Part of a small language model's weights.
Architecture: RMSNorm before and after each block, rotary positions, no biases in attention or MLP, untied embeddings, local attention windows, gated attention.
Each number is 500 + 50 x the weight over the matrix's rms, rounded and kept within 0 to 999. Layers, rows and columns count from 0. Numbers have three digits each.

# v: layer 11 attention value, 256x224, rms 0.164, rows 100-127, columns 112-223
# o: layer 11 attention output (transposed), 256x224, rms 0.15, rows 100-127, columns 112-223
# q: layer 11 attention query, 256x224, rms 0.144, rows 128-159, columns 112-223
# k: layer 11 attention key, 256x224, rms 0.146, rows 128-159, columns 112-223
v100:507533473459494498462448469504579527636464477546506544448532505515451432502574548529482487498525447392518557494465518426502449480546488460534484489474451474506536530463573463488461565553534501545487537483455545524404531519528469483500449543518544575531489553458494449465501475498498526500515555491470476526456539505504509504556480518431
o100:523514536518503430496532527541511487554482421472563446423488443522469455416569513528465449452500441497522502511467451482551500520512594499466490430501479536573508517571478396486451548524501504554498538425514455541495556520487474429458394501524521521514469468441455438524539511503506550496517485553503509495455516538474463489527531425533
v101:486536468444443506449514549464422523552555558558468501545498488508547483423476452505545436455600489613548545460488435599522484487485485567494495642519379466560526423518551522551548488626569513539465462493554503501476546549471469521471482437564502545521523529512518508518512466487469557500522462494531541557518501496548496476429467499503
o101:567534544481536528522593428534460516493579493492545510520467478468555438480522521488528453513508499562515579454514442496559501486493464445508499562483456523536627449473488489589511578479435487508552495519546488459504523568473451575483580493522493429498538542534529415502513481514560498520452509528490600582509505512493514497323475469550
v102:552504491654526392574467503490481545496489450454508462443462502499477484448532489530528477510458605524469471510576513384509493511458449470507493522550495529450481454493502504468533444533527580492535479475478476485480489617513490471494406508474499474518515508475468476470546636486504490473486492469511516541526550522528443473513519432435
o102:459570460589525479522580488432491464536547525497579467405572469478518510503424536466584475546443503464542479505587585487434584464570488500450522554546483555506463473522544518557457467529550602495525536470412434552485517579487499467441468510461587422517452511511539560503510579558530479519437438490489541599543467471512454408486574497423
v103:480620438563454406534503424426512544514539467547478518421478659506547457510563429598483414508578510538493495501464447504490434473498565518585500444481512463450540531490497499592438499514466465485465459450417461566504604516488554504511525493600471581490524538521560484546480507511535557541488500475500563507493459481527552484526473507451
o103:427561469530469476424485425458482506521561454558475503517448527612502459510528578526489397461530516568537518463522466524492445485539541510545602432524532450315549473529458530508472480487465540464427441388533482588525547536508551507489556579500420560545462523538464469495429541531511524495545438516515562548414392450487481508554499471492
v104:561497490447487551570512542476563538468543521377482543538561410494446563540483493552546445503502520599456539482441538597496417570485531444473445409553514512539573519523480470505507568507493525563564465440479495522527541502645432403581452464472511491469417569540441496481434472521511620483485540537471542445526585572508439568502606508423
o104:576478544418520430579496530490548510505503508436491547483560580458377509547393526593527529557459474476497531499487563453423378523523498423464494499559541521489545562485503387507490487537404526487578438468550446419470425486501529548621461544570526491558460527504510488532423528397518510471556638513490591444448493617472462511367555505454
v105:542455471503438506515542493507444507507460536468458531495487491446481449456453508513454506441523463449394539526436400510528441512514490482457557464435477531483522451445516470475462592468470555481484562480459495516529529593527477506559533562550509498494550464464453474477504440478504497521492610540487487509519511503481528489559506475536
o105:524534540423453503496547491555471490517535544520449520564594567431466581437510480502522445425534453459531485490445479538480491512555528429429502495485511571478496474530529455472472537475548524393489479466495534578520535589499445489544484498493477442519496427529440400558468483492479531456483534528432476539581579498582524510597523473509
v106:577562473458464545546572506527477472492506515473540562454561442535513485461528437466476465477510536523508460468476529544442518480497438515494543471478535507493449574489528477546472527436415518421463461471484532537517528479581534537574544479475497452450518503502468517515419533492492436509510572460465527480598538459477504463481540474563
o106:543493538480517564525584449501402436445461481426557518494500516541519519538542514486585557530512509499468553463533535532538529484520455505460538570533525513449473550443517519568506585442473536456522492431485533503495500513554480519577527486450490522449443575481458494482455561488479523482502580485445554508524493497408564412611443538512
v107:435437546508425484497529473583503442497505585485527515501520447557564514512537504488498446513524502532548497449475472497637477476546567464546502512514448533512526472506421500486565440490564545601458567619485400504520512481472503516513416431475520509549516468497460443556468527463490444502594491450478477502521462455521509481476459439447
o107:549524481467442465469469502570550544488420471487502441488516498563558479520497537511446529542497475471466411458602439504506503502571541492539531525509479540474491426440451557482553561511596451569480490563488492471511462486463570489478415419606441434543492514507523410599502501465426466487587491380480464554566416492469470552274486511591
v108:507423539557548525462499501522450483512444528618549538520521523513595512538550522534457527460435517538576461478488516515450517499472437507486452521410490569506526492526472490463419482412497530434470539474529489437553456504419440506500496512528512506521509500470495571518482487461525525506580493526529502502477451412497475502477567509498
o108:516424495435533488539501478504438562506553608522501452561559471472556565528511549439411493462461509476595525505472513473438525477471453525512477562414460461578489480536507487478462537537529555566491541527509421550536453551453465429512571436541471507401511519468470562513548504515566555521463496503502508525460533461522521476396528461534
v109:484500506482433522530517514450456511496507489441493434569395496546567566461465396542544551476589445500463454561435493487453482581502409588539456547431506474471504526495573524505509529446491524508421437506472506492419501511427523478508487496463453441536493512492473519458381493568516508602500407513395505513478495411541521558454567483572
o109:469498482492573454494612484487498407489495478475474514524502503504479510513594487456504488477588511471442499519429425479538464558557436544470451478480504500496470473506551518517476462430531520474449482509467454463489495514465535500587556529500511535533479459552522574517431546565516500532525365449442513518545450482484572572496502568447
v110:521537484495547571535501547453562586457493488495470471545554443534491569528512558531523523470433440560514493535531467505451443453552445491488459517459586514531457512485525492469455581486458419514519459458553525490566482545518514433467508428515577538548518469471612535595468523485397501524471454539570464482507488514517471434473559516523
o110:561502525494510490470463447417539504421475532497500565546497453580518496514528497504463519515545460470451506440492495527528433484551464548519444454597481520533560507435503489469480561524491473464433472486547531456455476495543508478548554521493510538527538516508505519486536505514417483490517511493503592510399524575517478459415532480532
v111:545561438421599530497519527576481534454474517528555499525458521462551539501480514483555460551535433567424480528570547521507455446519489483602491468514516482526478516540435526460498532452518437495560459479507460511571512457519530433498471505524465471457467478521424512464508550464503487574468511588526471526464388448526523499487536467440
o111:452565485436535509510584487509512406468509443460465491563512568551501556462495484502552507547492463576522512561518526527464428439471500555604489460487539500525524508501548595464513507506586436410466496521439490406474554459520483439569383575539379580447502433504485423549547527458497476514511477582526525459421466419445484472473429540547
v112:482516408476462470583537487496444470452481463438441441433470411529574517452536552499577558548507551444493475494440523479505496534556482475474448540492521548464479497501522494512475495439540566466507533498504545555513453554526513494477526556526459566459583522525483491374516499489514466516497472535482606496473408481512459492482435547421
o112:498556353474434454450491542573448511524463458451478451485480554458515455484649535538478543514505561488475431513448467475504472516582459496490406512511572510473440481507497512532477474551509492511548475480475576541467438523560561476504510549480460534488523561536496554415507535577515460438488449518553570525468384512513483519483438464485
v113:559438526529609539541531498529548511442463488501512458460558513584530447568480562551567509543411507501567447444582449454446538540534503523520506490538423508525559386475451554538441513574517432457397486541450393464482570398455532435518470570498500526584479567540426510529525506543544532493490560503525461488470580498527541538488493494501
o113:514434558466603518498388503493527516547506491452543469449519497637533472549507581570439544484468426529490519462581498505502507565580549461537536496502444526572554477535498567465551595466421444467413470501475406443577506513554611485474506504488508487526492435533461467537500552556508530456436538493491490449429582525488639494473523513580
v114:543505628548491478518547514557495487520525546495496472451490383505432473395515478498485486448499498487520462523558500534567477494483498493544496543540519468455499525618518513533470388519582495444473507457491519518451535474442491476472585567472504461545620512503559522590568448488484465481548440569568516534527502519493485435496517559452
o114:471567516451441531591491450471467536563523476567559431483504358490585488452500516569521501445453587505470519503518533547562504484514500489501486493491585576425531497544479437498564484539625464456534521544423498541510512530471536617505675455482525526577500511539492544511470464510444534542491484565535522468569463575494496564577487459524
v115:519538426530439466397484498396514483532503533451468520563420560479573510506535444441511520501592489509521410486403480508505427410448446472493502570555540522533455537506534506532563456487483534580482459585529596521497556464519468515477464580501489597510472489433508501496527521422520480546446435523552523507509585486479498485503531474525
o115:503456506497461573474526517511462516452520511466534511558446544520570510539536475485500546508553476446520541509476432455563450516496402538385495558519605456441474507471550461523524514502491558491446521546438506538544610437524462575603450527501496575492448471496549484549505540473433444578501471523508597502553502473505467564427510462530
v116:473518512523479483438537507483525470525406465431488464487524504579458579475596531441548557540562517505532519537465406477452467541496465514540467544491436522525561562526509505542493505470459479426498500479371484470488497497437511489485431481446532508491498530477505455525492567476481559475446520494493467547586499510521544482474497505417
o116:508453497527508488532571488499563491462517492459491499484517539547502579475573567517598472464586459557512518536494460449496485500534449518498525515521469531525597423558461505548443518494488553449490495513518512465482498509470513461512460554493568560575479519487479534460504462465474486460437483468629474467571557470455537568346512513445
v117:524487538511482603366487497490507538496533548493560474528443531451548578480500498500477534559514543545576551518442544533532556579481488485581580405474582489445516566433531518519441492540573490467525501393548498569520592567499429542598472510520474545441554480421534476472540511494481410561510488529569466467565508485500516511494528548509
o117:532570450579462530393397493517521510534468474576476454496436518460589502452483552459472527514566532529517484563449512481477500509417435526585510456478531437531508529483478496563405478514490481556444456430561481521557518485472413428631516477513514673423578426489540466501511527500500459509507502561457515527558466420566561487432540574603
v118:402530473466450522503545467486510511520488580505498492478511456501573491495543523551488468526560506578521549511455465519462550514522478477549450417488450481513529475500484462427483545484534515535570542446528571579515473509499461481466525515452432417477486466516588499526522523515498451506484539483572528557545488458526502536488516496511
o118:423521566488466501463546480549529503506461508509479488500491524493534437468537518514495526526494554493510528521495576523475482575436495584565524454470422603446505510519525479459417598471518573495553500445554460457525476464479474513494582413558461460525506515448509445446540481540449480499497536465547532556558471487499482476390500465522
v119:457469509495460528541555486524397542517541444474454571467439554563481488444394435595565512490552508556456433469477572540454435543494507445491474574442520478509503478564578476502411554566498391494448482518485519451495483508567491527447590469414587447510496503469410538527483554567481521448474528522451515456494501509512482459513479498513
o119:515471525443472517522610538516482449512477382524531629545538481567491517511445516593507455524563470569394471483596590463500523587408508430479437546502470489462476506533513488470418534472527427496501418501520472550495518554616471501556527575493548497451548504520531457522488512569531490530456512525507496452527431459521490465569497425557
v120:561549473538470427500468508492520521524545489501475535457554467523459515611478530462425477425502506429504474550524513480530458484515573449427472539463527499563457497475521469509550458524556514489539479539447454500513502433533431524543476544526504539524491465582567511466476510471531528495501515539561505572512429480486509495502538514509
o120:575559509501468422495516595495506525547487460541452502422547409488487450567507524457434588467494510500475498478436491572510449487467525473431480570548591516506364467495435510476500488485496407431529473539505448539599409601517460478504441545560515561562499543543429427561489466452445507533437516465521447513527446437456525460669456498527
v121:528487500556494467439489599410479540513525592487541478474481495508597515494508482387530479487508446525525485530364455548549475508492496498511489511479530486511493498491487505484481568484504536560514507414530501559411505425514529499516470476469530526545457430461601446497558451478536505448459485524479531568496516509485453501512526559513
o121:510542493541560503451494598453530509468513505494491403519518532472506485423545484404500480496516557575509490488406529452502470465483476551508544513514562459479503496550500482447513596464509522507508476465538506516453512407512512588493429586461519444541458551502468467491620525504554454523485511508499543486434533458435459587439509524478
v122:555468517420468453434496491444477506549532486554565499483482474506574510557462535493452525507483519540482466464522476509525510466482508488477407480443576480452477473438567505392471543553475584442468515535573494534504545537590475536536434503609531518491473526469476459521505457552478511504525532451529449537500567521536474543440559486483
o122:506468440436473496563420503458477498472508524558528471530493519482556506541473456480439535537519556501448518481548479546444553528468554447506498562461530515452550523439543442499430533474557598433486539452552479516528519520551540662559352451537495535465470507442464518387515510489592558458496615460385457552441586474503461483424507529501
v123:525534528519492515598479454506521588460585525488481560491522577543533482526478483464498440503489462544536505467499482560417515491546465475492475511447577488490499515486514587482481483492522512560490536511544508569530556498543512515424537599465513461515469465547445507561460432508552555524444456481571546513550536430486528514520536514545
o123:473547559546503521505427544545483460447516527399543541496571549529524480517558519495526509525512526555527472526560533509509524533495506493469542483522554502441554514457511611470489545533575467561434522533568479480406611503548499528441642477577506399489512447590531426487527512444558493537449496445496510445494502427519468585546445446578
v124:585516519462494517508456560521418528499567512466462564412536577503532430535502445529446516518377439485505507474518486433582443477474553455530501511556440457490502438496519513504508511506540554455547490463498571569446511499461549589499448477548600514464528452505552554443522527523498561503572556496434507537416514527571441466475512554465
o124:559478478499480554506565476473375468513539506420540541476504533470420417585490499539476491472342449526557505475499472503566485400478541467525529499559495553451434439484484550611479527499503553575550479469527432592555572517433525569492376553497612478417484506497478547487546567471479541537466479557533343539498511491506521422376570565449
v125:543514482513475524523509522534495460538387380529479465399454480511554500509510521497449522510545458506498550491526469538573492530535507559527501488418439596508537559457519450542506483518512634570491479522560479460520492507519505390484448538547514499469436530461453445430489471472429528528503569551474487508576476573403525504516543509468
o125:430472482539471514446585495547500472561467425540480467491474504463534529465543487520514431458496493451449492510518509530493488558484486557497560481540452524487531565469457510638555435476539539637470495514504462485442473556481477438499332604570497533478513491565511500545471459440446501474544575571492521500505527518474495590439543465496
v126:486493494510464510433568406429478439563558480535506501503480543557529442482514490495509539489608485614488452573469506498559585485488479581450601554408453505420505524465553517539445494487540449462495499530519541513518517526446447487489544502495504460464514512504507546499554488452528468530509539603408561506526493475515509507537534488621
o126:580555500517538464462617483400513428524481499481472440499544584526611539491501517509497511486605513596490541549539450459444498571497500504489576445410488525503497445501515386590484576548485501562544519473566547505537499507544481400539540508533520505511495558499461484522516560480551466459504546594409489520436466513516551515609498491541
v127:546480506450532470535490444496509517503439551534541462491458509594491572443467539481514471543462416488553462438529527478456492475529511533511449506526505555523478529517599499460464480508412430514478555460493542497471465507486592552540377522542517539495549584520528543436503547551566508490561410374500523502461446476530359536505595413533
o127:588454507417541510476503461499527534422465508594541533484539497530477537463569521467464505509448444493606474529575573452451507471525492501540359546451484532607438472520528456510453431479464428606462503445444491514554486520505523509467359504564544499518485617539476554456542564533566468465451394501547521569462520509563475466477437474469
q128:503508428464505546490562531491514491543499462473486461547471614479544530503453447520458459505496515422570511530456455499513493479525559519568485474565521553446395569503503499523522470461552534551465515437475446343484485497452479564481452432635510527464511546494514471530525504499496485474518433520494508411458506514505486539488546559519
k128:506507499489432467551443543484448554555465549513470513487536421534489515486499470468533478501480539489470493518534498483580429479484489423514492563502476521545472586524451568514549431549489427532540454508519499510516586494473467491471398547426544455496494475497480455476485500493495485475424474510411472416518447469490494429438549513483
q129:523507510428485496528438497610534462479455446500458515508526449501452514563500494445490401519380438498485495525488388432533448400448493460622502454519498469501463537473493446480487492420453580575541481461545481363519586478548519538518433483549504509627450530490524503468549479461503494445442481484500474371477500533510541461390508537474
k129:457471442474524472460519540441476514518534482543477497562501472529488554448553439457444492483511499468483461529519519467518467506523490496567468582481520569508471469472472598533449486505456503537463502517435503509472553545555470488450501564439517399451457457528519533457544585537465518427481497573595612461552452480579483485482547491531
q130:613526565492485480607563553490558474519523472491497569515489408459479464430580511516499595451551517573549493471454619517522507488570417505458550551496490472510539454510553487460496488451477516442492598523552453556517532523542392481503498542431430419477544412487479536540495631526493543473472554515450423503532561464513506484595424509471
k130:526463458462491564451576483550436490460512598485476473486478516539519531488487582517523534431548455476463455492500501413498553583503514479440492379496480505489466514478583477525476559519479471401462528476483491516488441467407546537449572572505436519534436512515461485456465568491482430485548507435430512571498500525429481515551564566526
q131:417450491531569540514553433441562490513610502494449512538471527457512466556426487472486474477450458454448550549476494508458528548444583538489528474527437416508447530506491583512561503560532395542446462547484528479428472424435501443477518461520507458484481487512572520534519499481527479514476509478496560562489449449548482481552556443489
k131:481440486512505498549455513477521497443477493612556526448526460509479470498558549504459538531430481514516565527500514531560477472505501517497541433453559486541564488464515487560481445555399556464454531513443540482487548460478527497553447555525566544556557573494431504406420471481478557372471499517446489517444479453522459521414470568544
q132:533478510559560497537530567457539453489476505488479489446563526519500540545456574508474529487539488524461493519556491579480507483449537439453569477510417470549569485489487467521466517519490541505500547515542491514495555500535537440541555536521445552544492506501495451445503514502547572569493455513474512556589520505473549469490533548410
k132:512448599479490521482565515521494470444452570473455580422430443475501533476451494480526498544556447487526404497454507434486574487560501525446488414528474490451587516540508472486513485539527555515488588553529513466521472456445451418523593467560486468446476502512528450482491525500526484506554508445509500582458499500534513492649545482523
q133:484492485603519513433448463492524482559569491439523441543511526476482481505493481450498487462501543529454453544534501537493470515508480521444555503474465374462500442512477575528515460492501518503451513594460564632471543464434498455434569553507499509501488469607507526512471495526418513459493490503530454564529438506469504482550524455589
k133:472531511502511530474493490485516454461379559456589584427474540519531527450442473590495571500548515565493490502504476468519527502496493571413477513458501493401563460512549477541478441521454548525498506527481500492477466435512393444510497507535531497532480523524509413437503495547486456379501505463493545505506519516465532457458569451527
q134:597474536545477549435453530502526510533457486477484492480480465504525490497545517420548568495567526539555456493497579514504508482535480506443540505536466445483564472507466486517473507592477494415540510431511576607419570504484522412562540517501452448432600504518478463528481526501502541456484539498412532511465467580446529467558534459498
k134:494460499528471465482567490442486487486542462530568515498433481511501526505528479482550568442473452507497533434449510476497523550490520440456467454526446512516532538516553475503492515495537464438451494476490549483443522450401511502428610544529539461498406492567563461484492510474485473538555535475515538536554473458486525515566535458466
q135:523547436508457519497546437539484503458476536498461489468463404532522425516549502441483554464451550529527510478441564467421457492519437497484484458487542514587536496495477495519564482501438462523512530518440526487535420486476474573466464528415540498536549464436463499545463591547545568521558516547471487514472517494571491520608494490535
k135:447411519497564527501407435581439548518475456494455454520481448479484491528415492485538557493540479450462502495462476480563542502497518535545571501479561515498436469508510524484485494518409456445455527543472526518496493537535498510507374450491515440443421456495504596520487459478534551487539473475490491465537507471410403457478504517443
q136:562516550511469446544491583494496490523540486484532475448414528431471538547586536437486511492508471494495489510544458523489489529512443451454509477519449416538654494585489543508419548509486534500475541528570472563434462438527553350562586468570382577508544558517493473434430538458451493461493488582478462528499489514522532451372452473501
k136:516469537545556515470533511477559495547493559517483544456448479567450447416572525470509580437662486517534564480471487508439510562531506520507479404570548449548461461444539540451487480486523456527478530503471535508555419516476479455586624480526445477457485538477397398474455552579482482492488365557496439470433462412547540537518462459464
q137:454484416510560451494513528500540512480484419515519543509512420415515415550530475407425497479505540510540514521489490530508418507521510487484556482480487554604482505435487528507506532511415559479441548575508434553457612483485558451494440479555555531470509543522543576557485447534543502542504578424496495522521457543546474455599485500464
k137:452494513415424510473551515512496361464502538479502415507515444549462503522463468513572522484455515519529490544565443524451505462530516382491494490509531477486498486485519480489493523553528466568524472448507482497499456512437550578511493508516430468495475470469466416478482491387603452513531519431487485577495525500499499443594513459542
q138:367447493444470562528497440511447506416537409432445485511492570513475516511508478526497459541498487492451516418483499543462523548444432416482443482518538454434512506534491561528490485511479519529540556524506583467564488450526533480485431403485470538434505509533535495486450495458550505432518407447592511489423405387448601484554465420545
k138:480512471450501620543540486546500527497548478531546544441469574522522555454514523559410568454567436479471637439467532506564512453582524509499584495419517473541502428497492512467555516460483515508466508505499569484503505551507432457486368562453523519497480409512532445534525420483514478515513387473462516458557499475448390480456424530536
q139:604550549391434460533449546480498587453443543504434536508427378518473466517493457516498492537501505512510466557479503460424486500538440504532450598526450471478548590527523496512551503520490531413535500408522470494521499445510442519482433591502400460561411510570356495486494554530497579527562454592575604501475487546532466553540556522554
k139:502464538498513499498458474551452548432385498441525486494570514504441506561469484482495502488435517446424608376532512483470503567567544518524512552473503557528432523451490411491521508525470511441575479556483536487518473478562539503510340520562496463586512546456477470496544526570451446525467492561491521584486524506454524490568468508456
q140:500537470541511444435542502467463552547455495460433471450549565474431444468435500484509525506551551525513520552578468491555468522489510480510549498500449477450440579472498490443488498500484355596487487542551460550461534518482486557445615523560580451503544496420502536498492430553452505480465522533453489519511429491507520513452570406532
k140:575533512541492548593544524482535486397452509515493526450513494479570431529491507490501570524487517501426515481506494539460537433531491543472539552540479483458523574523514493505493476485481525528494465506542510544473447522578523509565548542540564492595483468513549521496524540503513510403530536515524586485489551532479462457441473505500
q141:447410458453489502480501480562571549559476471493633514516516497417467492581518460519536466488467440542473555435476552546448478488497472486443494457517459559499538414407495446474468590470624518484411527513563510454501483561559566479558579527555547535526515515470453551518538475426493462478466594419516577501515522583542495494556538554451
k141:572448430437518546439462564455524453462487462510546444478518557533499501556545528494516537433496520526445455566545550474489496516584484403506466455575453551457483514570473474487506547528560524520459565454548489388494490501480478545517586467479492526583534533490481464491545536490497542490499556477406423518533502478507541506516554420586
q142:511491496482431522473485437538506512465568506498522546584539475524452449508514517479468448445526532533554523489446425501514465501536478462577550565518457599525437475487555507469473613535530445547504547424476559458511456493523503518524388491437488474471545530534404503513536566500520505361417392560527499510566499493430583489565427500481
k142:545424520502516505553563535459502498471512601516594434473509543532568536465500521482555508444483502526521575486448593470468489509565467536503581463513542479480480496514500515489555507442476496405501471457492491545430448535482509528467396608505515463489479445533544516488509404560517496586476519526497388499503559474443501463472430580486
q143:501547512538484431499529480500464497544550494530527443509517520408484514565496516504480513409491637545565441509583527431477429453525459535451522468475494475456516464561548454414477498553573385551512502466471475459508491517549380553546638592518557459523497555463533482458526482546506526421511513513502526477482490532494544495537516510472
k143:481497466462508501452522486523510519441517548491480448479545554497484513515452586429487458500544431493577511530480498478458531478477541451461477461515517481501455503621556515493509492533528443528430539485531475532447496441448494495487638443577527495451475533570542481454524527472500472540472519487452464486541446426482490501547477537561
q144:468488555422543507506439557488427490438509516409506517478549580473408607458503493528498443528468471411516527392492522565473431424486453441520469545598516485503536444541543457500528455514387534603485473466519469551487558582488533448427516557398437536490535485561567551615448515525469432446570534453525486534520510487571521479347595457578
k144:453488460488499501497525413559521500527484581621515513491559489539472500507462450514432497565545535472547495559384548383497584506447600532441530573499514523482517464485430492500554476481384605561557545553549450482580512498528524484545529430439465508356585464465513472567554455559515590453559453495579471357469484566441459483324581547556
q145:500544599467469525510548442563436439445490533506427591506489506496502479455560583490508477484505537496529414586477469446542530591514558470520506446467504496554498527544581513530435482573521398516448490504506577510512547521493346533531399606516509444508518462544529630486569419468515450454493506515522618444468491444485496500489488531494
k145:443450495498474508504524527487555456609415401450513508494470525567419486481507485550476480523530503555564439457491579495537468592538599485485491547641477543516372488503460473518567578455533448584501495503496500617457542503488438583538341440559546564429459486458578498566458408452491472473496488537462491416500465478483477521519593387487
q146:426505437533528559398569413508557514546497556399559507487484505571467490482482551636470477465550532488440442440569495431537552519453500504503610486408540592501611436559482583620612538429498479501556608509493377574512533578384492533423615434535569478468508521563497515541487534475528597565434484497493540495453506474506566495463476478487
k146:517592459498479439544473546558528540569580406443456543459441440393545505425591564526562534432463511458544569527552518533492550494576478506542464537579513452551486469435490571411528409485559530601429497499533467597495552518502433446507620446504596552563567504503409509469475510506383430555509601488480505539537473507520397548442450532438
q147:460469470606557494501568519471528456455562479528518515517517605482490558438507400537432475449508467475455542523526554517477555527531396594534506465511478502524503544434522586501656534427535517536460449490556641485530462451626627512508480513637506485563562508469474438428485519541603480556485478549504437510499474448556442450586474538461
k147:466558432466443540511495469514486527514618504589506431557484554455513475443499443675501462451511461507483549472493428488443456575416487630419539477402503528507527507502417543478555423492495419461588629454433473521494536614511492492422405467534520493633578444521479505577540400604480622578549468566507539583505527499566476535489549470593
q148:442574488459438502432454510544468482493489534568473469442567493639417485565387512577540430500417422494423550466568453485526509532442508503522554521423537461450475481486499437425474507503503566522583538528435577469470447474512573498498423606394570438511437455340469469447517420463483457514530432494506469614486455493447475568526455477470
k148:642607556451476528600464512518462392513526476523545571541498447546502493501563491461413436465514487430478533572539479447522600507574485529539413511559588491480586512572496618466506481403440461474456405510514497523405461515454508429539443658398459447403499394613549446487520537509464461507572379499519503512534452600464544542505374535503
q149:534621452566508516445426589506434443619516484510473511384436620496520528536527546514498519419503498500529457475496503445454510515520646512482444474401486487579520468557357531461477584537554424492595432484563507662497528547507378464485508473422588550523446460493516588472509435383584579539396514613530538589475510518530497493522543421483
k149:409632477639442562541453492516402525516463580394502524488602434539512494513488445588569600504505488485521473529459553479504547476508592540423470417500539527481507510437566567567585511573502561521498456479439465560543582489472373468562465544432471605502485509561482466490383492486493392538558517454501498599440423493446468564465448460501
q150:555510448416487461493474495438500512499481565538453412456480455428540557512491448433524474512502559497622560494498515411451420555513436493592488519506411530487499507540478572506509533534499418465472533410567428492449553478533502466534441442509509498540410418526443517471471430520398450500555447482443502494395501513510507525494490493495
k150:423523584469611529554372496405562538473547506483394604479489427509519558512450523482555465519556543593478430453495447512451358538526493551581451588481595539455622530504452641541539527489462542465537455541566530345519499490505455511533395533512435497504527504446441515465520641474425517495495496477388527543554547552474482532535563556552
q151:477457555513492458470544485508536580416422563500467528513473481477523452471433537539485565445558528606507564526536462580516408623448465522499398648519496578513602452489545553513502364519469475484507459550548449456568455497418521487554432419398417439342442586472491507530566441485444483516506401560572533530551414541556430546476522547540
k151:483570475524454611475487496436520482550386496494404531567499508511555498535421561481503460532487529513424467451398600590459515491468530504505448544453469480516558542460442566399504563518552577507468518537382429557505528436581533464462435470568583510482517467480477522457543434466562469508519461549522480582471565502456562563513502562434
q152:530514340485474468517499444588524614535581440620603464592566513500530550535568592508452548520558469650460390480452529565564443572447517459548503508602478526572558537563490455517489411537561518462428487532471451437529450494504532456458554371504555520423501477466514493588426458433549465485426517470501426451574486482594500477446501548506
k152:551515462409386518478467541442575540568523579524482480636420511506470447487523557550510503536547454485510492586501527551515501491444362505434477493586527558507470498560430511432485504525571480517462532454604431494476466617560497425452483536507470456462508516544506480501580471493519436575547479507541416474482460462493530483434411463497
q153:460526577513525404534509539471539497450582428540467491457508440533540533542607344472527534524483466484589496558591523555510484458502459431524524563368552559590506600527524440448446562481541462651512568506536527466487546511564466592495532537481504443557444448436509574449461517518464473505473459591458482454620505399581513614487475520460
k153:527547419449428519587502493499481522468660468497512605551447552525377553437447572455533528600609547500420595406554599478612456569425509468520503437494545521428554496389531609467450552574581445521476534475444497400366432580500644565439479499446482472484479454506478478500433447483492511512570474445485503468519439526452552482583582513486
q154:401506503508558460534573483591588570540549528521490541512474477461553520538593457553496552563531435613481469441529462527484505532521556495535480473448487472481496541535418506479491435479463517508516549482467480553477599452517506444471603462565460519492526504484495525540495507528472594478442445510471539520493461421461494340593592570607
k154:513489527549436528475450601509501558522482452447469446479482517496482449498495384426396586517483596484421533498395441483545620546497438474485534402527487514578534503479512475450536547447553555557434533506593559497423445450504522489333531455445486498376491459470601520530410585537514445464525523497491533610546476503487434440521488434555
q155:478508401504628585579533443590539450497463534457477541452473490525546583484541573571514448596473507541548474495508523398489533617489393549495472514478555531356506416431411458478408536564567453490525490476461530444488478423503579462377535488495437596452521491414498517525483441507506619482493498462463534385479516449617514512448614543483
k155:498458455577511546447568486421440567595548485425467510512483612602568547422592495439536402506464552535432463429509476479515518549501556482488528541544589549484551611472549472535503558458454498526511502560515516583449561519479461452420502485459446505517506492509484488490567489442450470484526457346545439607492489420531505477439535546555
q156:495465432512545582484545519463503453551411548477457404591546576477496573548589468527436549391482643504509456562533464571514481534459564582471509550388527550459426540454505550494394511422406493420462494486547446525600474434546549490589511514447475523471559527527587413488464465475436514463514559476537509476512596520434464459446556517484
k156:534476401573517475447559474460382542592451447486498547520389435409436517484475630517450528607551434582586452473457481536534559484511547510479551487524565578432491569533570523439474463532468545472593501509439525536403563532562436478447376589566489488514428560429586526522469428422453482450487477432530467571545456464487443373527578535513
q157:481413514366502468455517447443555587451577550533630503475443438508475528456442529532572508484618529485504487485443424478501547500523442507475480477420576504449490462571506387574464469510446535490480483451487451538514537510500501467516477602472507481493536597479483363506445450462585455551467484484518425531499452505411517457531486528436
k157:530447503522467535472573418470500533469522549578504465549465456449566496507554459497471469488434465552569496496453538449522470568509511509443568451491469515515481581604400472502529451524513546511477504416474507485471504553494512553376449596507543608541329523394447493484413572410509452481441580532435518583470427453453462501571526516453
q158:442502442448483529453438519535484543527433533516421604526488553534513573492573511570491492562610449601492499475503534420587488428452535575433523558475426490499486519494413444513417546530370600435451630529515568463391516495601520566556446437449434527495528540477606467528447565463557556340569450522438433510495430480585481608633552601593
k158:470466490522499509525519518522483520427542450429465457558476532450513568522509579436460433535550515497568575459475538436511472471450483511544505438617502453509412526474456475534474449474444558455511531576564492437467526537473513529504427515429486496362467553527528488477476524583496533537554558417485524475480489483481597554526527538518
q159:535594435523462569453552491446479520496440491494509498491453535477517502513568440605466528442475579480547550494387597430535475514563513477501511509410484474445547577376473470475468612459487489503482441533500451365570600445498464452567529476552474429523599451535500526469516446589464430494509578556576641481533517550485518567472468545568
k159:492554602430592418518441541429568539592469480509509504447530481488482505395480520534413523571551442500453557565424486556419466479540554467410503456555487463446512552528439508613520502615401600598439550580533461442433539472496516528633521476458442460502588451476542432466555540519538500625516417522453528544538512521546492587444534513497